{
  "n_head": 2,
  "d_mlp": 320,
  "norm_place": "pre",
  "norm_eps": 1e-05,
  "positions": "rope",
  "qk_norm": true,
  "tie_embeddings": false,
  "lr": 0.00251,
  "lr_head": 0.0052,
  "warmup_steps": 312,
  "schedule": "wsd",
  "final_lr_fraction": 0.1,
  "batch_tokens": 16384,
  "doc_mask": true
}
Each number is 200 + 40 x the weight over the matrix's rms, rounded and kept within 0 to 999. Layers, rows and columns count from 0.

# up: layer 7 MLP up, 320x128, rms 0.151, rows 281-311, columns 0-31
# down: layer 7 MLP down (transposed), 320x128, rms 0.147, rows 281-311, columns 0-31
# gate: layer 7 MLP gate, 320x128, rms 0.162, rows 282-312, columns 0-31
up281,175,176,188,100,211,151,227,227,200,202,266,189,191,120,247,122,187,208,207,137,103,192,244,171,231,226,226,202,294,207,228,236
down281,207,262,205,156,171,176,248,157,205,207,229,199,188,214,224,159,249,168,197,189,174,184,310,194,283,126,246,202,170,170,197,201
gate282,189,160,267,249,277,198,144,227,200,176,211,251,205,186,221,164,221,200,257,213,134,120,225,201,188,220,236,212,157,308,166,238
up282,201,203,136,209,180,236,212,184,194,160,257,147,239,223,220,257,180,188,227,145,196,233,139,177,279,232,201,137,196,146,255,149
down282,203,270,229,156,212,232,149,212,237,225,179,250,233,179,208,155,274,197,202,203,124,135,156,191,160,174,209,161,153,242,186,255
gate283,143,114,231,220,166,238,142,300,169,238,203,218,235,154,154,204,197,167,248,249,241,159,224,213,255,223,155,210,158,238,188,266
up283,160,169,170,214,196,229,191,221,180,159,186,209,246,204,186,211,182,212,191,243,196,276,251,219,202,190,178,322,240,208,188,198
down283,203,151,190,220,226,207,260,193,196,243,250,174,224,212,217,251,201,158,213,175,212,160,181,226,186,213,245,85,148,142,267,161
gate284,205,147,223,119,187,278,233,170,170,177,171,241,194,177,162,158,150,186,250,190,147,144,220,221,226,254,229,231,183,276,279,293
up284,189,171,198,192,196,237,160,193,234,207,226,226,236,174,198,143,195,237,228,226,137,187,204,167,246,139,213,202,282,268,234,173
down284,183,179,237,168,148,133,194,161,184,169,202,194,240,160,255,272,254,208,191,172,219,214,162,144,219,210,251,215,170,220,226,142
gate285,287,164,219,181,148,222,209,228,212,207,222,206,127,187,200,143,218,200,239,195,188,214,266,264,236,151,215,202,162,203,201,224
up285,241,151,206,269,207,103,188,194,224,206,121,263,195,184,253,256,215,201,157,179,215,139,182,162,168,269,197,190,221,183,205,156
down285,140,249,128,224,178,292,199,290,163,147,200,172,191,215,212,191,155,255,259,177,192,291,165,245,230,215,192,180,155,165,164,233
gate286,198,218,135,160,237,197,182,203,228,134,201,116,211,210,172,235,189,116,238,268,240,222,205,206,282,180,129,230,148,172,230,197
up286,170,216,232,204,220,156,142,232,250,132,183,118,210,257,184,229,236,199,245,97,197,190,216,200,304,197,184,222,180,253,189,201
down286,185,228,256,240,195,154,202,231,249,165,199,154,196,227,145,208,161,216,197,222,176,176,225,243,303,266,179,207,224,215,168,50
gate287,213,230,167,137,202,224,167,109,186,179,259,180,227,193,233,128,202,170,212,167,208,176,187,179,190,231,152,161,136,208,220,139
up287,291,219,258,209,210,206,210,174,195,203,234,167,163,211,185,271,173,229,148,177,213,241,136,227,207,162,183,179,234,195,228,200
down287,170,223,118,235,227,195,188,245,191,172,170,244,248,211,205,199,221,249,135,179,178,176,229,199,210,159,213,197,316,138,159,226
gate288,230,212,211,203,235,226,142,195,232,212,162,167,233,172,252,227,182,151,176,155,254,235,253,168,174,186,195,239,246,230,281,301
up288,284,241,176,93,236,205,224,217,197,250,290,149,196,214,131,155,145,235,268,140,173,262,201,184,200,168,191,197,183,122,204,185
down288,168,159,180,145,271,170,215,210,204,103,211,167,211,114,241,105,187,139,158,260,174,198,184,218,222,190,190,245,177,228,172,313
gate289,215,196,120,265,262,238,188,247,260,204,229,143,209,215,172,168,173,162,213,174,184,141,196,170,136,188,222,226,197,161,276,197
up289,127,207,138,154,217,201,148,162,211,230,276,215,233,159,175,241,128,248,205,204,148,251,164,243,193,251,173,196,161,170,217,170
down289,162,274,91,222,246,167,188,198,177,220,223,167,209,221,174,195,199,220,183,225,208,212,264,193,237,231,122,245,182,201,81,215
gate290,195,256,217,171,212,196,237,207,169,204,193,153,133,177,250,162,166,123,237,287,180,136,190,264,189,222,163,262,165,200,212,253
up290,143,208,214,181,187,118,242,172,161,224,224,193,245,175,176,159,199,206,222,188,169,250,253,195,246,207,141,227,138,194,192,194
down290,213,204,246,265,138,200,170,158,184,196,192,177,215,257,168,283,148,243,257,141,189,182,179,163,194,228,165,133,203,226,211,201
gate291,202,223,181,131,163,235,206,179,233,128,160,217,188,188,203,166,227,165,233,229,187,222,162,212,264,202,199,176,181,142,274,227
up291,231,184,207,201,243,218,232,227,204,166,194,161,169,161,257,220,176,227,179,215,137,182,199,245,246,250,181,231,223,255,142,231
down291,224,222,176,191,166,221,199,104,151,231,211,240,230,218,195,177,127,177,246,219,181,226,179,300,151,119,233,189,238,222,196,196
gate292,184,143,146,216,228,189,231,222,100,236,198,182,247,226,176,229,213,133,185,243,163,127,242,195,307,163,228,190,192,204,111,214
up292,187,210,241,180,267,177,200,188,212,202,185,208,253,207,292,166,216,182,221,188,219,156,194,147,131,166,204,181,204,295,211,215
down292,189,199,209,240,169,221,166,190,166,126,249,208,232,257,204,181,186,248,210,138,211,218,231,140,115,194,232,164,197,195,180,168
gate293,186,101,225,210,149,204,183,167,188,211,194,168,171,114,193,168,159,163,224,181,191,118,201,273,269,169,205,280,178,177,227,272
up293,166,241,227,259,228,153,167,178,148,186,154,202,111,160,186,244,139,275,272,214,187,238,123,205,223,244,224,166,207,249,172,216
down293,214,217,197,193,180,138,191,199,220,200,194,249,248,185,282,200,247,208,175,245,245,163,210,246,239,243,229,188,233,219,259,294
gate294,322,184,174,213,176,242,204,271,165,221,209,192,137,235,168,246,219,121,104,104,208,201,264,272,225,209,168,246,241,145,183,241
up294,219,151,145,186,157,191,171,170,195,167,242,256,203,228,152,189,175,200,256,274,205,111,98,183,202,216,189,239,200,197,225,217
down294,250,176,184,179,209,238,218,195,191,190,173,215,166,254,187,221,203,229,194,239,250,158,196,171,294,156,190,187,256,202,181,212
gate295,326,217,137,189,162,168,209,185,138,229,193,231,172,225,195,215,162,150,147,287,213,166,216,189,141,169,139,212,164,226,215,257
up295,229,153,216,224,190,208,198,216,222,197,212,220,181,279,179,211,121,272,218,256,245,183,237,275,116,243,175,239,131,268,148,188
down295,175,199,140,202,180,281,140,191,127,204,266,193,215,278,142,262,228,201,240,234,206,156,220,219,190,193,210,147,165,159,212,170
gate296,190,212,215,254,231,184,228,273,156,234,134,173,155,177,209,181,226,249,162,259,173,158,278,155,217,200,190,186,188,190,256,218
up296,160,186,232,183,183,169,200,251,236,128,121,253,201,212,213,172,276,188,138,215,188,147,186,198,283,169,248,109,172,184,257,196
down296,225,197,194,141,161,200,198,142,205,251,252,230,201,285,191,270,146,182,201,224,183,217,176,245,183,208,263,75,226,154,236,76
gate297,124,163,140,178,286,207,203,220,226,269,188,161,204,204,176,182,263,240,171,144,158,217,247,238,253,183,147,183,211,229,202,203
up297,172,206,252,118,187,143,185,217,218,197,246,247,211,207,225,240,235,198,106,223,228,246,196,241,160,198,216,182,192,243,151,192
down297,180,215,249,223,162,222,191,166,214,217,237,189,243,174,240,147,168,173,213,183,226,193,115,177,180,191,248,91,190,228,220,58
gate298,157,217,269,260,222,214,235,156,182,190,239,169,142,198,229,214,177,185,144,254,249,224,223,164,95,207,201,269,169,215,261,193
up298,192,240,307,225,111,183,252,134,156,162,262,148,234,239,256,219,95,84,230,241,205,290,168,216,155,167,224,290,147,184,200,182
down298,226,195,213,170,225,185,198,200,211,220,160,184,264,228,155,229,108,229,222,156,230,201,120,228,173,230,124,195,143,234,153,276
gate299,171,220,170,221,182,230,244,196,136,203,223,164,217,218,97,197,178,157,204,203,167,243,187,150,218,196,192,203,180,183,184,231
up299,186,180,143,250,192,227,252,114,267,158,151,210,223,197,230,278,187,186,145,158,224,173,216,148,219,208,226,189,171,206,258,199
down299,200,105,200,186,152,232,154,234,223,143,216,165,208,194,213,201,206,156,225,199,156,203,179,224,199,242,156,179,181,285,136,293
gate300,246,173,163,229,168,223,268,258,148,241,246,144,152,166,150,191,103,155,228,189,222,259,159,207,216,123,177,316,244,225,201,262
up300,207,219,186,224,160,182,282,190,251,173,191,166,184,225,200,225,155,136,139,214,266,260,206,145,166,202,193,265,308,263,232,184
down300,227,233,274,104,162,162,232,168,259,177,158,172,194,255,203,184,222,243,271,150,224,161,210,210,219,276,225,230,182,112,111,230
gate301,262,195,173,182,202,209,229,192,205,206,178,155,136,229,159,227,230,197,170,99,196,146,189,143,187,203,211,210,173,249,259,219
up301,269,264,129,177,179,178,247,183,188,249,209,189,181,245,141,182,244,198,230,195,180,193,223,119,195,109,211,190,159,208,267,208
down301,197,148,228,186,211,197,259,219,117,275,251,222,192,215,277,225,153,246,140,153,204,254,296,226,177,144,211,166,272,150,199,134
gate302,191,216,235,289,214,227,193,193,185,191,176,155,186,148,212,203,165,190,152,147,217,152,235,130,173,243,155,192,256,180,231,204
up302,239,124,108,138,183,226,195,180,219,154,201,225,220,217,217,131,154,149,180,231,209,220,236,177,236,169,193,146,208,170,220,244
down302,178,125,222,229,195,217,229,207,194,148,209,168,139,215,250,198,174,206,223,227,233,155,248,231,180,153,187,149,214,198,257,372
gate303,210,202,249,183,191,234,205,258,191,164,271,198,214,250,204,225,199,155,176,215,206,111,196,227,167,207,180,174,130,215,225,226
up303,281,250,239,206,208,178,183,175,183,248,222,185,211,153,201,162,224,207,278,206,189,206,182,165,198,129,207,192,191,201,212,241
down303,257,218,244,147,224,224,216,130,217,177,190,136,174,215,221,195,183,156,195,184,233,205,204,235,206,203,196,156,172,184,164,219
gate304,152,176,186,234,217,238,227,279,143,222,232,154,226,235,234,233,217,231,98,193,184,164,256,207,208,187,178,131,202,237,197,192
up304,230,189,212,205,259,191,217,245,209,155,202,220,203,214,265,126,213,132,270,232,167,221,174,136,227,116,143,136,62,234,160,188
down304,93,180,148,210,181,225,179,284,177,130,155,182,224,252,209,159,230,212,88,241,195,164,221,178,237,170,192,205,214,232,209,171
gate305,159,161,232,195,188,204,144,158,95,197,228,136,121,158,182,290,231,231,217,220,220,190,215,158,96,215,101,208,178,265,169,265
up305,203,181,268,242,179,209,246,164,237,183,236,212,229,259,259,211,167,177,196,172,75,186,227,202,128,229,195,251,185,248,201,163
down305,141,224,190,207,206,211,205,257,221,224,164,167,245,221,205,189,250,190,178,128,278,187,212,246,101,175,255,239,171,166,259,161
gate306,252,176,163,216,191,273,248,217,190,170,111,194,160,217,276,259,203,183,235,163,245,164,246,141,131,184,201,242,220,265,208,230
up306,211,169,205,273,245,194,123,329,148,132,224,217,170,221,165,123,282,239,161,242,283,207,172,299,248,145,207,223,153,207,291,227
down306,177,202,228,287,203,250,222,235,182,226,219,251,144,160,214,225,196,211,109,226,196,187,183,257,253,214,199,204,216,235,248,242
gate307,243,215,176,201,199,288,172,159,214,179,226,222,182,205,201,217,228,186,220,219,165,172,251,150,248,199,185,207,171,218,243,215
up307,196,170,164,248,190,123,187,100,232,217,227,219,234,190,297,122,174,280,210,236,246,147,237,241,168,246,225,203,173,278,224,222
down307,273,196,196,253,253,229,230,172,205,103,211,235,201,183,238,255,174,319,293,264,286,160,123,280,195,263,149,264,198,229,186,236
gate308,179,233,182,237,178,217,238,282,250,280,201,164,185,251,221,245,196,93,230,216,227,113,154,129,186,182,168,194,188,210,221,212
up308,165,150,193,236,146,146,260,123,141,173,178,186,228,278,216,217,244,236,167,206,233,201,219,196,225,253,192,131,179,218,225,169
down308,196,213,159,241,197,246,180,190,223,177,256,149,189,204,248,195,143,186,84,167,142,315,225,183,193,210,167,221,142,220,225,183
gate309,186,214,221,154,156,168,247,142,209,235,248,184,214,196,146,246,238,225,208,170,143,203,228,119,221,196,169,128,162,168,245,185
up309,214,221,196,222,173,187,257,141,244,208,248,212,260,141,162,211,223,196,198,169,195,221,275,101,186,232,150,176,165,173,262,148
down309,191,254,170,239,239,189,137,161,166,207,186,156,207,151,223,193,194,240,164,241,217,187,183,229,193,190,214,220,221,207,155,87
gate310,202,168,171,113,264,231,184,197,209,277,255,182,79,186,125,225,199,183,181,208,209,167,271,257,210,136,138,171,229,222,258,212
up310,217,176,233,276,255,171,165,219,189,173,179,200,251,283,188,119,194,236,230,180,197,233,197,143,197,233,187,255,181,229,254,160
down310,189,204,254,290,189,269,206,150,126,201,184,201,205,218,147,173,219,201,177,184,195,216,212,245,172,189,252,222,188,186,277,217
gate311,243,174,196,176,241,211,212,191,226,243,199,113,207,233,232,131,173,117,259,193,215,217,250,207,225,261,220,154,210,145,197,185
up311,187,144,272,259,138,220,168,202,197,221,147,152,191,200,263,214,177,220,253,110,202,152,186,273,193,133,233,194,231,191,193,183
down311,166,219,210,208,195,226,220,242,186,155,154,178,233,217,218,238,137,195,232,235,223,239,205,190,224,262,155,229,189,223,141,211
gate312,186,154,144,208,241,188,212,212,215,183,167,210,226,200,253,230,160,119,156,210,199,172,232,270,222,226,194,233,191,203,240,177